From a checkpoint of a small transformer trained on Wikipedia.
Size: 16 layers, MLP 704 GeGLU.
Training: a variant of Muon for these matrices, 875M tokens, 6672 steps.
Each number is 128 + 32 x the weight over its row's rms, rounded and kept within 0 to 255. Layers, rows and columns count from 0. Numbers have three digits each. The size before them is the row's rms in percent of the matrix's.

# layer 11 MLP gate, 704x256, rms 0.13, rows 497-513, columns 0-127
098:160093100096150126115172123183135093119153124118104153103124179188160160141166169105090085123162112109064122126086135122136174140153093069108128159165121162107126115157155176126147123126143106099143142141103151124062164128124124151203119139080156206109113160118128165118091125132126162193096147101150109122100180174097119117148148151180072137110109100129138165070144067082063179184113
103:147099165110146103165134106122201125073140117140067170115115140142143152129134120111203069109128112084159161117046082165058152102087121166117115183141130139176126146142159130093096132037141152124169165131182139134121120125134123098133153109137130116149128090214149174118151120112127086104155197199147169142142161120129166100072155125175148117124108164117192101095216091140180116087071
106:103148122124122134124119090105130123107163109184116133140071083147155166124188074100144210189095163125157108121087129104114115090170117104113125168155132168135091147147114125140104152102146135143162164128150083150133111138103149128130111103162144091142213116197146094132116131122101156162145137065151117139171101164080160119114147161166129238117138138115145063157125108109062116054168
104:096130122175154155142160146073137168146127069114110129131109154156096166123108158128170173097123115172108133134156130156110127149112078110096119140014114169139204124135155163059092122114158145138130139143108142102165149152142121138135148090131109124110186105167133141089078109099136117151156106170144111095095128120115103109131151132066133212169137192151044111136144186095098085145195
094:080117151096149118136183099183127136148083161107152126109123149149168124102083136105177088114169083075101169106152113118133154139148128089111130077135198098139067143128093132114080131111170111145119091112061151115197115084131181151168085127157106143113154068122111068147143158150169136126134096100151113144098178170118087099120121126151174136123150185121061160140048121156100103168046
102:089138068103157098111078145140140136127166080114107076088079169160101154160114112088084116093147063093144085161153139109141161071112149099120136092146067127147155137075152131097078146169102195187156134140105207187146086187112140100051152125102127113150128104164152164134097191096154137096100126163084096144171045121095064075193114165132115150136119111166154119154137082115111065190132
103:184149103146106112118122169124136091130171147150118178113145144138138154142112102146145177165126131137065074117113126165139169171158096186153111104078173123160110079113105134198111120140138099093130130142137144155194189130097142127070141137141100160125150139156126157116088104192123130101093162050134150118108067149102089128121104165129068108175170157079085191108085158101095113107126
102:143084109190164096098169128144096157141123175099165198092128201139148093221051134153120103161142123088122173099119144110096130130115159124150121152112154166155183143158136102126111095191074170124118184121080163136108115119153110115135148066122096083151133110128103139115150129142136110128126105126129103148174196133123188104128148172098146149159128089112089064086116120129088113186146
099:092175117196146088139126113090147077159130124134094131128129122126154137112163096148140109157122107098154124073108070120057129130137131128109146148167149117178153158091153189136128089177124146187185179125188145144115111105149106112166127054122142136165110090097169166096190072110104077110158111164130138153148084159143119121092144033105121130120131155150135144106090090108136115123147
107:128078106158179172083190153125117097135154083205189126171134156106125101139136163127160138136107131095154104173083147156111206120077123199125185118065106113185090111149127137065107141183099131193125124180126140118143163071146187108131088136155139148157095205131143129103077094149104104102185078104172127117142103139119158127121141070105115104103180113145114138175187089116120139124075
105:152141102129109136157162156117189118114147155074082124080119122081154101094205120136135074155126138097113143176084110165126080140118135131138098146112150138187128139148142157209112088124034120057121115108072123092086114164138099157150132113146069176147074141130154108120090139132147123154125151129156149126145138114097162117157095134111122160101101146132121134200099137110202083092167
101:148197132141108103142155134157111137108149121132091135154122154162038116127143133101067163101117099163086141119154159106135118122087188107107095158133188109104139123169101153149119125135114149054111115092172115159103112137119102121099141046147174143051182200087114131145106117178113075137098100125175127119128131189175186142109129072130119133150160086112150111125103189087138130070120
096:096076031154147092185096117081138071084155049135148140074101182112120105199116101120128067113154123141133089096105082144178151128096094074121120111110123083140128116081118174115123141112141118141166153156126156112135169119155149103178115106143140142107129101114122095148162154158115133126087127193147105111138071128038104180138139108121156142100104119191132109138113133084142103136149
102:139138052175157088134098200109156036067134166107116066162139154082090125105158142135056085140170162167115177158166155109169148090113063136146149151165135160187153143079125117089084133118131118100100103137113169118098121152092224167185098180098149108125139183125158151129108142129154168102168136125160053154157087126140138123151164148111110092161099164119129118098146130102056109074142
098:114131139147096123105082146108096072139133122126086144148137178121189159151094123117131174143095145108090099118186073127159147141129104106150109158116124145145096145113149114069173104198082128173198112143126157109134110061086171152118119137181123113100181128081150146084131099154093192132078117168134058132114162139150132113153122157106125152156102123114227140142068140163149117150146
100:134196135037130119117151123107172110086160114123140103142138116108099194129120114117168147122159158097127108178065093172117135138155134150038151196105100138192168094090119086123091108139166166160138135120120144155142124156113116113161141076114137078166133118163145110198088104061060134130152118139118105069152122124153079104153160122089150111140114110116091120173141107095174109096152
106:136133102148157106097129156137100127107147076158098101124139138143103111079126106067123135140133107170111129111158117136066166112136142116177135174129154104148164141062137116122187099115189131103129111127172068109074141183184191099159095138143130147129096131021141094138118190214095087151127132054146120149065147102063163150106186111120153078152154112148188115090085091150112151184139
# layer 11 MLP up, 704x256, rms 0.139, rows 497-513, columns 0-127
099:080134154112135124104147150142060102125148128162139134089123154132085093148124116086138123125081108122094090131171099141132146111127139142111161072185111085066150115225089119100143142095133114130124149113075150134093168121159126129209159123106094082084155157061095131079179147104080177149162145143120086158147175139172092133139149145127167151112109128100119100123121140152106108147170
097:126086011143212044145119144098143115147129188086098137094127130138136067147129127163137152124084152166103105147061137109160099073192124124211065122114140106172138114178131173127063121114144091152158092120121120116144202106159168126110132184150118108112200121143080181158129127107144175145145169132143165135143133137050106069137116105159086079077083176113153124090080125154129162121134
108:132115067126121137114082119087128164102194130069095122089124139110097053152136096160146053130148145154155132168124160147168097153138126136180117110136122121174156158110146144189206146099100118124143142153158105121149161153104121077160049139110190185139123130095144106153139123146128144137160157125174202098192153137174159112209072117147098138143100101096168131096168147122095124137142
104:193119135186137090090114116111118145124113093123124112070097194086086097139133072090151090136074128131138143162122162176152077132101192081121103166137120145110085097163158168096109194153163110096094097099117170148084118163194158083130177105121127083133183083128089128114145108168145097139082177173126173135106135100121112083167111110113130126084101116105104112083182121153137110244171
098:089187135096134123099133072123094139159173135140097075115092094119141131099117083125148150132125136089103157111087105125139160166134125093102165125165168155128120126111080117121185106067150180118154137152172154135111122105162150167158134166095143085153049157148139094148125139102187134111093110110125120130201176103112110075115073111084121168143136199144119145102089148099128077116059
105:111168119095141135136179105181130150123124106164138114127046110122167103094134148096107124098162089213139072077064105058141094160090130112077126080191163107117108146105149115092072135110158096126116168134098137121128121176102155140167133103172078093150179172075089089111132130136139155140169130161113137193184156115176071147137118117148128140105032148107142147171123129137137085151104
100:118125098116088118198162113118139117129108130150125108093106110149159119168147138111194160098153099149190122129183133125135150203120155112083144130143168174124155132159141101113122096120192130136130061139149113109145126124146142196084167100124189149052115167097167151181169153086108079110142138157105136199143149119145129125120154127152089136166069148188124151106126100149072152124125
101:158200165127128107135118140057099076170099084114155129197119151095107110093195169100075092160141149114124175118183112126108086069191144078137102150141098122101107171065139073139129138124092156151135122091155110079144160140120095102084145165193171094098164172122128074167144097082145073107148183116137117084129111131149116107126136131068157114114212095133125134169172137114157107118102
102:116099119108086169146086131191133132096062085128139085133080094194098123148142075073019113118130112071100190138137152121126138076131113125170146088129107186083143146149146146158211106196109110118130101196100106151155128058131128137150125108130144161072174110172157148108175145119194083139092140127121097117142109162077139117124098170151173128112094128109128212147103107175093126105111
104:107096200202110137126103159121133149126194166066127142116156167106100108106181114113099116127117064072131140166119140137110165104158120121189118156123121132091153133086104124122116161090170132133057078119139090144140120112168111104115174166113086136166159097059095182109113106124068140081107056128110141171106124126207101128146177140175119171099127165136104132186093193159169091157104
104:080149106077160118165112148137132122193090182140103076151110063115097175151082153151145154145128082138139156137151194122142135085155131137106106135174110124106136182080157112102154110113148168174120168148075123237154170130123062093062091160157136117157122116085104180150132173117126151125117128179108179144169110142136139118095116168155102051131135135137083151154137120103132095122103
102:191084100173114170135089119134102123094125099142178121131109130094152142101159106084136078118098124178130098092097111133204091110135087129189149115152087209164067133197098115141111092127128150148091166196158183116112145093085149124130123139157149136076172148061147120107128132031183103065051147150131168142090077103109156175113069116135101151139134143137137168092135136125117092080157
106:194148169136193084129138139154153162109126129107097153150161140144153071025169152126152108066148105065098124133118132184131130146148182105149113116162139145065080157138150107136154143130104085125114144101180112069119129103158119129109103109080138085142115158141113147165062122149158121139120135082101073120102158060166102097074151175108176092107133154168140099150113131133118084156148
105:112052063113143094105126166185143174149107147120137147109122120132100144176158148093071114127138156076115141089118104151090175176120122207165129143082130081120152179122064150084113089151143125114141148107123077077150074072109138108147123134145122131132149118114119154081095125100105082122058164166165146098197123096123153079219102111148107135157060109057148153142121157157166095094095
094:136102078064162128136132129176124114116154136151080172157090164169160134145133114100095146150101146170175124120118114128089174140083083172164085148149096122113123129080139101116153104164143116080177155120152158119132089110121219123128095130170099115162114135138096120111113142152158131063162110205111139080088131133152094150101166148147123172098154106186134175172071166181143134138123
100:156071161111120130174133093149160082128207137111089112171168174110113066078119107068191119096182119099127080105162132085102131117121163134165111129137095092115119142154113091158185145074094171118106072137140176150139124156110108155153122157123139105079110135125033167125181127180169124162089161123175100112121117093089142173117088105122128134162163149070096152091058103151163063119109
102:068152151145174094118112149127088044155155146183144119115154138077138145114133126164153127113142072125197115091153133179157170159112134085117129134120128109132156109149083121093153114113093125096091135130125127122081107180137169122126102163144079058131113075104105146130111105175134183169217108141178123087065194118140142129067122140183164161129087141056150177085083134150182120169145
# layer 11 MLP down (transposed), 704x256, rms 0.12, rows 497-513, columns 0-127
102:172072177142125152200082124164140154154081175115149158085140126122102123113082110084133161073108118104129074110116079134073150157170098165117186162119159096122148108104108118147161154151100128148121109141120135092093116131109138147081153106178091085156098129145123121078137141125084147117122164123113081138097174075086123152097104152146054082122148212074105196174123175132129105133071
100:172147090111120083151105091211134122102096134143123140117070104116159100137137139185127093122147079109104075104110103081163168148131150165109124159159089122054082123175099131142177094050126104086165168156093180120116107194098120097136073101221094090107129066145119103172130144131144122068161100140193101126099120146166138125118147127088151150138135136153175097083210106135160134083098
103:148155128191094078111134166148172107199083114150143181212175154128177080114127091111106122137125083126132068112137119113084140125130176204053150085177159141132113163137137123177102138164157122188103177166096165181164114137151134125113158171130159150096129127094155139091045163122168147105089082140099107179143090045161108141117116141146131146118077125160126108146144160160114107127098
107:094105057084139089157119116084130102160183142145155104092107132125133130151114191098116134168109145178160154148188084158108121109094138149104085162134105158103114115110116131120100146114173176127111135134169181155097176140151086087124156134119139046081103090120212124144110099155195174194147196101137099112115113125207178155108180067138119139161133153143172105130117091119143173100110
098:152100126172154124172063161155161149066072120179153174162121109123097125088195140104134138162064099162147113156158170141150143067149116146161117155167081079129152144116191160150123195192096077135084138137139110155133142123121113131127171094168078156113153088143100146101139112122054101153121151142136146159083097145098174137160120177125164096080141079077168132151177126141178180118151
099:164084110133132064142174105176157099102101126176098122106186145112112129112128048182095046145146141140146119113197136086153179172081097162116175115140160173157085117188083124109166170119085182086124142133204153171101156111166106086095158172119142108162157132105094142197093155160156136101118147071156171192104171159076113169122127083168124127116115161127112137203081104170143161099191
099:160137108100123096098141089140143111139124140215081114137141188167222168151122092102121132127068138130196108175076169153147174146182164145133115165125111211184139144103142116137096151102148157151113126176092119134122127147125117148158147191150130110098095111181158136114173186123086107148165073131127145172151138151076142128140114141092113165155138101113117162169144107145155130149157
098:203123185134141178153096128182152157105093201111153156143080151116137155134128119111112118158122117107079189122197150135101116141120081182161178139116113138171165159174104106164135117114148145138081120127120060151147145155095130123149188136131099145151134145123176083125214092194136119160101111120123154101083104151106146156108142103145115160099132107120114068133154058133047141105143
097:127190164145136154075133038126152081126136103113111159142210144117124120213182112131107137125074142123094156108131098107144095129159074162136171193109140112148163101100143124122161077122109155207159139127197157175142089142186171130120095117195124138073103115124140154178094102050076179102109117149102142084105135162127159116143114138126166156122147102160098138114119137178155059077125
100:159212113116078108108105056145178082133073172109120112179141148224141161145168127169082127106153148124065153108147098091151114171103142093143137161111156136145141074131112070128160121150104166067077103105133100145129142156113121077145210166107093101146091110168143184115204197100139067119062163117084096158133093117141139099129111099140104152181094100108168118191136121163127067126155
094:090144107057131120150087150122097128167127115160130093161138100124137138175087167143089091131106076122100116145128172108116099148163071122105157186124091102089132141185086128171147126160173145100108141121159150130131084112030193150163125104071192106094189130176119150177111137082131162072167151131103157143159116114148135080096158091111129125128132073146140105117070117180111080074084
102:133081156154094138135144092151106091137139150096147118133137140126128133092099152189124093137189164096157158143169037124120120156124133142080063097128138117125127122124125045162132141089141102068155105121132064107108123101150108146149135201065131148178168128076068114147157197143118089138119116065151145122110173113150123034079089159170101108169137115086102121071139154143138106116137
111:126114211139116142122146039155116151162091127142113119163172107121140173107115210176123131165150137110125117186091212105069135147173156183171166131122121160131107059152103119066121109067114153155149088127101146097181176109137068119094117142141134195114136147109134126161134118177129116102155176170101168140120189121130135108108178138170105088138166152089060163078124133152130154121118
109:102131096114177072079131195108146093118148142162170137105088132057113059111156122139181106123142080136093153106144173107138131120124086161107119115126153112163118113153151127077097203154150102153100120159146119120121133179134132121161112150136137151074168151125124196190146120157121149149199107169139156123107160104102130126110157178131122081136135087148121106053133046159155102145139
092:127125138150120101114107131096123111122108093125150106107148126099145117100104097154118085080145121076107142147151089084103129110122176105156157138090139129124090146124084157118132149094134102157144133202113113093106152135110112162173133110113180088074159128099123091151120100144094151214098094102139101120218149130115109154158150091146132120160154067139114153116160158072073147173157
100:151066109114112167154125137138096132117125128131050133128167131102178103085157157105104126104104128080106091133124143142151074143127085131133129081120115131098104200173185111152134158170146057109122188147145148128192106106090183178143141151137137145104071149115098138192162118115130144127061103152099167198135142117140122080107218137080121090065064144141144115156127097071150098221092
102:103118139205095139130148096116142120156095185116112117105138175123132162117113058141091061113125092164115118122131205053077127131122123103125076144070147185157144097160116050161086149157157126110075112094117095178156097096121132104079167146158137149115171116239142135143100165172155129167106133109181134164129174138126121120156097081135117093101137152102131113133137141175126120149126